Each number is 500 + 25 x the weight over its row's rms, rounded and kept within 0 to 999. Layers, rows and columns count from 0. Numbers have three digits each. The size before them is the row's rms in percent of the matrix's.

# layer 5 attention output, 256x256, rms 0.079, rows 200-255, columns 192-255
101:480532470501533461531522563541513430497495510485508533514533473475494480464536463494474506510487503514468511488524483467500493459516476475505471459526541508518490506490493533514492509476508438
098:530486544491543486454469496510508487471523568498530554494544502451555510520505462537461518456460480513493437493469489523498508488489486475481496512459516514497494493497481515497506493475486491
099:515522483460507545517488514470498530445487494440517505447502530499522501479559495511477493509542532491490520514488535511505506496520486557488496482533508501491503483489513498507516529486539500
101:517543487500498488508494517505535517509526481455530544502504543501489472489502528412446503515533449503497481525515498507497485463535540510552499482507482484524489521530473516515452505491503509
102:492475474477497527512466525489535531526462507492497485485501455499487543501555520473532479511508515483495515519512543462503496543474485486543509522501458455484469536509538481522487491516485484
107:469506465513490473550423492492492466502499486523503516509501505483512524520516512526491485491513490492500520545552487534509479434471492494473537480514496485538537495524556487482549527449462521
090:461525500524480471506505537485512528509503530507486497504529472484478511545475477522541501488514466473506493519446510522523537479540543466526522493495494468507501507469464508514460523475511517
094:539511498465526487520509492474520527511500525486495458479540537501533463522495480477514497485487503471498499556511546521491479497527461525522502472535479476482497507491474496476515532497497518
104:426480471469505486464501465489477490477518485504465474485503487491479483490501489501496485443490523544507505467489515518493470508472525517492500472500534508539527487492492481476528489517489507
088:513490498504496432465492555451525478532532517487486508513486504481509509459500527492481484480511451534494515541469507477495490482482531472488473494528514501473513446513463496487498513522466543
089:477529514478516518522470520522485516485492514493500502504506514529489497503489511439487452499492510483476475481480453515453480494501514521471469523513546519504450481511487527476500487531508468
092:539529524525502433507469456523508522477512464533511498492500481492479502536551522508491453500516477460491487513507454488512456453475505502453498462481531483523573473499503538535456538465513484
103:540490479499526546498475524508555527497515497515511505458467458519509545516457500504513515508498510454464514495496511467506500498522482526487521515492489536488516506460541502491486481489478493
101:472513478557496483534501479514488524502486508496500548476547504465510489428542504508505511483453507489462521479430525546514470489473493483470517518537474467499467534492514467486505486485498524
104:494524491579517481492540514492535494501491449530513516485492474509500505513523496525503471491481473479467470503490503519480526494514534472510424518482505510544492501521475485492471524546479487
087:467495507478529513460495529516538551493497444491550554526491468502498473452498503497487473505501517480467463494513491483524491478474519484480496525503508444489483542474513506462509432505478487
093:488460464465511468500507528554463470475513486492534544485481485476495471541495502512507527509508472498527488464495542494493497467472521546515437478532478508497501492467518504528509467459543517
111:497459530512490465508502516524521508517501516474514495472491503515480506473481471481550550522469491562466497509486498515510527506491494539540513506550485490453459518491504473508493557489495446
085:527472557462493478479492466520520535512521499510561510471509521482553493490477513461466517537483515504506478447490490437547477486495513524507479498529498510506509543505492518519507516480506527
101:515480479526493527477528483462472549476471511531501504496539511460460491482490482512478493536543489515492537540516455528464518507485542505521491523497522466500469546480505444511544537484453480
101:492531529457465504512508468468491526518479480498509512512451535499515498487474455469536496530509525513536480500523486511507512476508491510506495507537535529502488471483518543483479520488517523
107:493490506510479506502505479485466452498472501486472504483502532476474520486536512533541508507443487452480508489534512497495505565516516516533501483541522470539437529521499494495493473475500489
085:511520504483502469481501504517530515503491497471503508527519518521472497525506484520515472487533459513535497536527512489514434531479512536504493511518522484442519489489517467471492527497504504
097:505486481449486486476481487545485465550528520490497500494507457488519493548473473506475524518488520503460484503514495510548520491517480515489483468520477443516513517449500506531492465488512475
104:525501530542497511472542493526491500468483505550515500499531437510469490486498503496502471454539512484520507493547490507525523508519461517469535479539505502481508435466527498531517524494518485
104:508505499462508474472528492522476506522479516444479489528511576471522487524512509525537470515466520513503532519490514528476461519497543516494527527489491510506505532513484455505489503489496504
094:519511473496541514499499498512508459506512476503486487493492510498483519502527530493537560470532524443473474483508522517518474520513517508521508513482511513554528521529461522486516453457476489
099:524444527484503494483523487486516483527496482506490561493465503471480496512498459471489507539495488470472517519518537544483525490451522514500463485499498494488477492516464482493493536459513504
104:505510551491529436537473485549508487499494476530523527478482479461522528534464491488494509473527530492478543500488508499488498469481495479520489467509495498490510497510515511458457530517514506
099:488501538534482506477517523499504531515512517486503499483443480479515515474487504538506517495494514544514476523504481488480509517506487488506465464554506483475486494499476482537496498480544545
095:520480485469513450501471493509483482476494537518495432447485498545474505464508476510518485483475466510493493497506536507524511513479488491478519457498534533486527502504511466545508486536522450
113:530507490482515516510491521503523517526515495518502521559506494511492526521515504510509503503495515543502534561478532509510512480497489496503485436456540484525517467479463525471506520510465525
110:504503570522500458523500448490538495525522489505483491496499478512499507543510500502504544531517463538485488484530554480487477515500498539553522461505514505474510499507496468484475465502518535
108:487448471534477485531511507463515528509530495504518499514524490497515468496525523542480499520499566506542523496531494490499534555518503483459509478513519486514493493474503508511485438492498459
106:493483494480522498484509528483494494508523551500518505472455524518553477538495492514448514501507484523507500483494494465509535474533490510491481503470455503487530516498501488487467492514476510
093:504505512514464534518439474483510543521559482505477503508507497470504485505507476525495483501489514513457523479487489497519510542531445534505514498526476452501517514533475510517513491494451521
085:498517469480505522506526504525464509507510525520508472498488523477514495498533464464496531538480533499529494509449496538493468528533481470501477527452506471499446456507499508501492542489487487
106:498473494479567507474504505529482480479512482550482464542497513470557477519555496485532524471491485506492471491507488501498493530481483508514486512481452510501507487508494542502461562496527535
096:462542485558444520497510497538484478511474504551440465476500518471516473540534504514525496515516518517492503506495511511495500533503513486474518544503495515491518486507492511514503481505527541
098:548515514482534518495471522497517468495481482477493536511465517511505480521465497465466530506474476483498495494464513498523498502494484493518495484458436507486490485511495494501474511486506485
109:529511499508482520491491507455530497523494557506515473481532463481484474499445527483490492519503519488502516512514500524475480500508501521481523509525513523487524506479535532447528491500448471
092:508540535513508510465468490474516490532498478471457525477486466486511503509468512426504493484524467471501481484472505506491552504448497527525471532532510550502497514468512500485529480495457489
094:484495491516474504487460520496543480509514514516505479514518515541510506527501468492501491514522527487490529520525512480500476465470508497499505464457545512507514482517476521484500544522523552
092:511515490514479544480454481485532495454497528481535491512527473505486501503498511527522461496483479527472467489482480479501500467511467470474539501482468499463506510466530520500526553500532484
106:470455486564526473521544519440476507534499518503476529537510488531444512484531482505492481500520491483521557502534484450516489463481521517490488495498519511496555482511523498552523515506509517
106:491498511490475486551505482475525534483484497557496483522506468475479521523508505466490545484483549491517523464536492496535494530526502498510510542510516460512469541489516514521509450455512511
104:499473487539530504460516479515485483531493513492536476524472454485472469497508498488517517503487501511493518526516521438490525439486507485541462503506497521483518492483522479535501512500521499
094:513514527488474512438496483471467515520562479483519521508510542497480486523482483514514473449509490511498483503525529529493552489498517470478542509507496475483490497519452493517479484527556455
093:517538527464497497484483524518472505518504495519482515541466502477520495502558492538537546535530499482536480493453484464535488468474497465482498521506514532511487519488536498430470521502514478
087:536503501479463515528550489484540463491530461525484507503534507462450500491509491499509464500514486495512517554523502479530548454472502483481509516449468504501517483496486503463517524527515489
103:496507486496472507489491464522486504484507477496545514520462478529503501460485483452513495515550473487490498488498487468518476485482503445502457546474519505455541480508508487492484509499529555
105:496463492526452471481498518521512521552505474512502517496501494488499500504500487491499502458475507522528452458513509513446518442505522498523535466524529509404458511518473519530532483520504482
100:548506537538480524509506530565521481510466489482512469541521499517494536509517530503464497521451514500498482515484482513517458484465473468530542481537524499507460520488493524546485544534521504
095:489482492489501514551511510487479487489543510562496513499458510540542457471498480545481521500462510495502474488440458511487496544548492570489512490474485501476490513460496470528495458484534464
099:492461481505516484471499552487493515476485521487491452513515486504531508484508544483528481473535507445500503467487509470480470521546497499520507496464466508491526541490507536469472494476522489
111:504477502509510559483511520520521536473503450475479530555505534473467491466501493479464516552531491555451484509494512536495533457506501504499505503488533491504478492498495502520504459502557449